{"num_attention_heads": 7, "hidden_act": "swiglu", "qk_norm": false, "parallel_block": false, "init": "normal", "init_std_down": 0.0, "max_seq_len": 512}
Each number is 128 + 32 x the weight over its row's rms, rounded and kept within 0 to 255. Layers, rows and columns count from 0. The size above them is the row's rms in percent of the matrix's.

# layer 4 attention query, 224x224, rms 0.043, rows 0-14, columns 0-111
size [ 88  85 100 100  87  95  94  93 103 118 109  98 122 122 131]
[[168 154  90 123  85 148 150  95 149 154 119 120  75 110 162 165 138  85  98 139  80 116 133 167 119  65 132 182 107 118 171 110  74 126  90 194 132 172 176 160 185 144 124 162 145 113  75  96 112 151 126  96  45 188 163 163 141 115 106 156  94 133  83 114 114 119 171 142 159 130 152 135  90 117 136 133 165 146  89 157 143  96 169 198 168 181 178 136 103  85 120  82 119 164 118 230 138 126 105 182  98 172  92  97 129 144 132 143 153 108 173 127]
 [ 84 118 135 144 106 164 137 172 118 113 165  93  91 125  88 127  86 120 128  97 105 134 123 185  97 200  86  97 191 105 108 166 196 105  89 124 132  52 144  90 125 102 154 155 130 122  77 138 196 159 105 104 205  56 143 113 135 162 107 123  90 127 134 173 165 160 101 116 108 185  51 123  86 133 181 143 117 141 142 141  72 130 110 119 113  99 173 154 153 123 127 142 133 147  77  89 116 148 113  96 161 103 221 166 132 137 161 156 174 159 120 138]
 [ 76 141 166 182 161 183 128 136 134  81 117 126 142  95 113 101  68 140 139 117 114 114 108 137  88 146  75 139 143 113  98 119 221 107 156 167 116  41 124 161 102 142 130 159 113 104 170 126 137 182 210 122 182 114 143 112 137  58 157 119 119 191 141 153 150 120  66  84 104  98  65 146  83  97 169 113 147 119 145 114 148 119 124 134  97 108 102 123 169 136 148 166 130 124  82  62 159 163 136 139 196 135 165 111 143 125 157 131 107 168 127 112]
 [125 143 175 136 155 107 130 121 137  58 178 130 134 174  71 137 108  96 110 108 102 129 115 148 106  88 100 179 127  99 131 138  97  57 130 197 144  78 176 112 150 157 115 159 173  71  72 120 125 224 125  93 176  68 160 114 147 181 118 143 128 151 172 126 163 128 146 134  93  87  75 196  96  82 122 122 168 144 127 121 146  91 162 144 113  79 164 109 135 115 120 173  55 108 114  67 128 145 152 130 139 122 131 147 149 150 107 163 113 194 122 117]
 [222 127 131  79 123 102 104 104 121 111 126  93 157  56  97 144 175 131 102 175 215 151 117  91 128 168 101 114  90 111 117 157  67 107  67  68 143 163 102  80  94 112 104 145 147 157 110 138 165 119 140  83 152 144 126 188 137 153 114 172 147 128  99 132 133 100 104 102  53 124 163 150 177 112  97 124  81 126 132 146  96  96 137 133 143 121 124 127  96 136  94  67  77 114 153 132 131 111  83 119  84 108  93 134 123 111 122  79 135 124 133  95]
 [127 186 191 117 111 128 131 117 119 149 126 124 105 164 176 168 115 182 128  94  64  64 171 162 172 125  85 185 160 121 150 206 143 152 151  98 115 105 128 170 132 164  88 109 152 141 137 109 111 146 106 125  97 102 112 142  98 158  92 141  79 109 118 159 120  89 115 122  87 136 119 120 142 174 130 126 157 132  41 174  79 117 102 146 120 153 139 106 192 131 165 109 123 103 184 152  97 137 180 126 121  83 182 166 189 191 147 149 134 148 183 120]
 [120 129 138 133 142 178 184 141 127 105 179 109 122  97  97 152 166 166  94 119 255 149 178  94 118 169  93 162  99 125 108 152 109  56  74 115 129 119 103 117 150 132 148 114 133 126  96 125 155 105 152 142 171 120 130 129 103 205 118 194 139 159 112 150 164 109 175 105  75 157  93 148 125 125  74 142 114 142 206 147 191 145 104 140 139 122 141 155 125 130 133 152  97 160 154 112 161 112  91 107 180 164 127 106 124 111 126  97 128 142 109 139]
 [171 152 135 100  77 147 140 183  95  75 160 156 141 195 100 112 131 113 132 127 130 136 143 134 110  72 120 100 156 131 112 166 111 135 121 136  84 138 164 127 130 158  81  97 162 113  62 157 133 218 127 105 125  31  77 137 147 208 118 114 110  70 134 108 185 149 115 150  95 127 110 167 126 157 143 136 182 155 113 129 153  97 143 117 103  74 136 121 120 133 125 138  81 137 105 133 139 147 129 163 148 127 134 166  64 161 140 143 133 105 106 176]
 [126 122 122 150 119 148 147 133  93 151 146 127 138 159 114  59 104 119 151 110  40 132 174 160 109 133 110 201 127 123 136 134 175 146 112 144 116  58 139 130  89 168  91 134 138 132 118 142 102 200 106 136 142 101 170  98 137  97 185 105 131 119 133 138 129  65  66 107 153 133 135 124 125 144 147  88 167 119 113 131  70  99 147  94  94 146 168 133 143 131 164 152 118  98  86 174 153 160 170 199 147 156 149 114  98 134 170 147  95 169 171  97]
 [151 114 121 126 139 122 117 155  76 131 140 130 137 174 155 105 131  87 109 144  53 114 131 137  81 126 149 179 125 108 114 171 114 188  99 109 137  89 165 123  93 137 111 113 155 176  77 140  94 199 127 116 101 110  90 149 158 102 172  91 100 139 166 117 118 105  98 115 160 133  78 132 151 145 117 146 178 138  67 147  93 124 153  47 111 137 107 100 139  92 149 160 127 127 118 161 137 137 187 204 135 105 122 158 152 174 171 129 133 152 141 140]
 [114 168 213 153 125  68 127 146 134 131 139 126 135 116 162 148 103 150 149 127 166 141 121  69 137 141 135 118 149  94 121 151 166 138 138 151 142 140 156 173 107 137  77 158 100 163  91 120 141 137 135 126 128 144 172 107  94 136 134 129 170 147 165 111  75  95 109 155  74 126 117 143 108 151 113 108  76 160 140 111  81 115  90  85 129 145 126 109 127 148  99 130 161 122 172 127 127  98 161  72 109  80 149 100 181 129  82 157  94 173 126 139]
 [129 154 158 162 139 142 124 153 166 140 125 107  68  94 179 126 124 141 143 150 187 145 109 154 158 163 118 153  87  85  98 109 111 113 125 106 171 103  97 126 104  82 114 127 106 129  99  95 111  90 156 125 126 133 158 182 126 111 168 155 149 170 195 137 151 151 112 124 152  98  58  79 150 116 153 153 103 163 187 129  77 117  64 149 135  86  86  71 114 175 136 132 162 121 138 123  94 126 188 126 167 136  88 144 208 135  90  92 160 145  45 103]
 [117 131 196 151 118 138 115 126 153 184 183 147  83  82 166 112 108 141 164 132  93 148 121 142  79 195 118 115 130  77 183 112 114 111  99 108 183  74 142  36 111 116  86 166 141 121  97  74 112 110 184 147 105 124 176 138 161  81 149 117 159 151 138 140 186 149 128 142 166 149 114 124 132 137 140 114 100 162 196 170 147 104 117 133 107  70 103 131 155 172 116 135 165 116 108 157 156 114 152 119 112 117 148 154 175 123 101 154 124  98  93 132]
 [101 163  86 109  89 101 168 145 139 146 153 154  77 132 107  78 108 170 126 150 184 175 135 180 180 146 104 145 102 151 121 185 115 109  86 156 105 119 142 144 160 173 161 140 152 100 100 131 233 147 137 129 145  51  60 151 157 147 181 123  90  94 127 174 169 135 156 111 172 139 148 119  84 201 140 122  99 108 149 143 104 123 125 112 112 116 161 151 143 177 134 169 173 101 165 151 100 140 140  82 131 167 138 150  86 176 159 119 130 123 132  96]
 [ 98 119  64 128 134 136  95 143 108  93 197  95 162 115 112 135 150  74 112 106 120 128 132 118  95  95 111 136  90 135 109 137 149 103 104 111 118 144 111 132 109 116 157 102  68  96 197 168 109 125 106 114 168 145 166 160 112 127  87  73 152 136 105 133 107 125 115 127  86 113 153 106 151 122 122 157 190 102 132 123 113 166 188 142 181 186 138 150  88 112 121 128  62 125  96  96 121 204 102  99 102 207 151  60 111 119 124 108 134 142 134 162]]
# layer 4 attention key, 224x224, rms 0.0408, rows 0-13, columns 0-111
size [ 94  96  96  87  94  89  97  97  84  98 112 116 123 116]
[[156 106 141  85 110 112 104 106  99 167 121 131 150 132 136  90 157 158 105  69 136 110 188 138 150 122 133 189 145  96 113 170 138 134  80  78 131 100 186 120  83  95 173  58 153 118 115 153 115 155 113 151 159 104 127 136 144 146  73 116 118 117 131 163 136  78  44  79 161 221 119 130 155 152 156 185 178 137 135 143 120 158 137  65 118  87 121  94  85 171 125 125 158 144  96 175  66 131 138  97 147 157 126 138 109 149 115 106 115 130  68 147]
 [175 146 139 149 174 101 135  50 102 101  72 117 108 156 132 148 129 152 174 136 104 104  87  85 188 121 141 128 125 176 196 119  90  97 137 112 133 189 137 160 118 168 109 200 120 129 130 124 135 140  61 146  91 145 119 140  78  69 178 126 125 151 141 119 127 164 193 145 149  98 113 107 160 115 147  83 110 120 141 107 143 150 163 184 129 174 145 140 150 105 148 121 124 118 141 102 126  99 131 178 102 104  99 107  41 139 103 128 143  87 157  69]
 [ 98 101 141 121  79 141 151 150 194 190 117 124  89 143 140 130 104 155 163  96 105 112  82 129 130 120 143 103 151 113 108  93 103 124 118  96 103 152 131 108 112 165 104 118 116  96 144 126 133 124  77 136  92 128 127 144 140 115  68 206  96  87 108 170 110 122 105 103 155 110 138  68 138 166 169 109 150 146  96 177  47 103 160 133 149 126 159 129 120 184 116 108 138 192  75 160 105 186 153 138  53 101 192 167 104 158  87  76 123 131 128 154]
 [ 74 122 167 174 140 187 160 118 219 175 106 106 105 107 173 142 102 216 181 127  91 162  59 108  98 134 141  84 108 137 143  52 178 135 182 110 116 184 159 157  97 120  83 132  61 141 160 100 107 117 132  90  97 153 114 116 166 103 109 122  68 107 149 130 105 160 111 156 150 115 133  67 151 133 162 159 124 121 119 150  78 181 114 132  70 106 108 132 123 109 124  92 160 123 137 101 112 178 119 129  99 152 184 120 141 109 128 118  93 119 146 152]
 [115 167  38 107 122 188 151 109 146 111 151 116 182 131 120 125 121 109 127 141 127  96 164  99 102 137 116 150  86 174 145 105 237 138 146 174 115 109  58 149 135 144 171 133 153 158 150 108  73 109 165 115 151 129 155 146  94  99 152 106 124 170 130 101 129  99 139 157  66 130 144 109 159 123 161 142 132 114 106 131 161 105  88 209 164 138 178 126 164  35 139 130 120 120 162 137 195 133 145 140 108 134 154 132 146  98 159 133 109 108 186 145]
 [145 208 183 158 101 214 126 134  75 191 127 171 132 142 146 104 113 149 152 110 120 115  93 102 156  94 167 143 165 116 107 100 175 128  61 137 118 127 160 161 126 154  71 178 146 167 169  83 171 160 115 168 115 158 138 159 163  92  66 176 129 127 145 130  95 133  84 106 122 141 174  73 120  83 117  54 124  81 119  88 105  86 162 139 117 156 104  91 100 133  63  93 168 130 116 139 140 149 101 162 120  87 193 131  55  86 121 145 108 128  91 107]
 [117  86  66 143 157 156  82 135 159 123 156  70 140 121 123 120 190 135 139 121 129 154 127 105  81 108 111  76  62 103  76 123 112 145 192 114 133 137 127 117  94 130 141  96 125 142 184  76  13 135 177  69 129 119 116 135 153 117 129 120 124 168  79 127 157 142  94 113 141 109 140 168 132 115 160 195 121 158 114 112 104 127 114 123 120 102 100  99 125 122 108  90 120 121  99 116 136 117 109  50 159 117 125  95 156 126 142 110 130 131 133 164]
 [111 120 195 177 140 119 142 130  87 159 124 109 131 179 108  75 108 170 149 105 143 101  75 104 161 116  98 130 102 105 157 166  82 111  87 145 162 131 159 112 123 140 109 124 164 118 150 118 134 199 112  89 168  74 131 118 159 162 102 148 111 112 171 122 164 160  80 108 157 114 126 153  95 101 157 141 150 132 173  84 120  87 156 141 132 127 116 118 143 157  66 128 156 125  97 218 165 172 172 196 146 115 192 190  71 162 152  81  78  82 131  90]
 [105 156 185 187 125 126 156  68 110 129 122 139  91 122 105 129 127 107 125 113 103 167  76 169 158 154 174 132 132 154 120 109 182 103 110 198 156  89 157 110 133  98 123 192  64  81 168 103 112 166 197 145 110 118 139 129 178 152 163 140 126 130 202 112 122 165 168 146 166 105 140  69  69 110 116 118 100 121 122 114 104 107 122 117  95 118 123 138 112 155  98 142 138 138 162  94 141 194 126 123 140 105 167 186 167 142  89  93  96 101 121  67]
 [126 142 200 148 163  53 145 138  55 119 111 131 123 155 159 148  90 111  86 130 115  91  98  98 133 101 176 126 113 159 119 143 110 126  94 141 135 105 174 154 120 154  31 167 124 113 135 112 146 170 163 187 126  79 151 188  95  62 133 140 155 150 127  66  79 102 137 111  79 119 144 109 152 139 119 161 147 109  69  99 105 139 162 138 138 166 159 114 100 119 152 149 126  92 101 126 169 121 142 119 143 104 219 202 159 159 140 150 113 104 187 114]
 [153 164 146  85 155 121 135  85 190 110 142 167  95  91 135 192 135  76  85 145 163 120 148 123 122  78 121 169 128 125 107 184 126 109 112 103 127 128  87 116 160 118 121 100  91 140 137 138  47 171 150 101  56 142 142 139  72  90 106 126 157 140 143  96  62 137 162 133  71 149 183 134 172 119  78  98 108  56  66 202  59 165 102  76  86 160 127  94 123  43 178 140  90 104 137  93 137  90 109 126 153  95 149 101 128 131  89 170 108 156 137  88]
 [137 145 160 105  79 114  63 118 158 150 141 116 119 164 131  86 178 176 159  93 120 146 142 121 168 133 113 132 130  66 105 127 145 163 119 147 127 129 148 188 121 120 156 167 136 130 142  93 223  76 106 209 120 173  98 110 210 113  78 164  60 100 101 138 148 126  92 170 157 162 106 147  68 131 138 160 135  88 168 133  77  51 142 108 111 124  98 128  54 230  97 132 163 141 126 118 131 195 170 144 127 111 137 119 135 116  59 109 137 104 120 118]
 [149 116  61  91 136 148  84 146 110 124 171 126 107  79 110 119 179 124 115  88 140 116 146 119 108 141 160  85 163 107 124 179 117 144 166 101 170 109 118 148 107  83 156 143 123 119 150 110 180  31  98 146  93 169  97 100 123 104  44 114 135 162 108 127 169 170 151 150 113 118  98 150 121 101 136 171 116  68 149 137 133 112 159 101 102 100 103 137 159 160 159 102 143 177 145 130 172 166 121 133 142 122 114 110 132 122  76 179 145 132 104 144]
 [131 195 142 200 128 124 163 116 111 123 140 108 162 110 108  55 124 104 108 202 121 204 177 190 191 125 134 196  95 184 172 124 126 161 126 159 108  74  82  96 123 118 171 120 132 139 121 122 134 103 124 154 155 158 154 136 106 139 180 141 123 145 140  94 135  85  97 146 191 180 107  83 144 156 119 151 158 157 170 145  76 141 101 105  83 119 123 122 134 102 104 126 123  84 189 163 109 145 154 142 169 170 130 138  97 120 150  76 120  79 144 139]]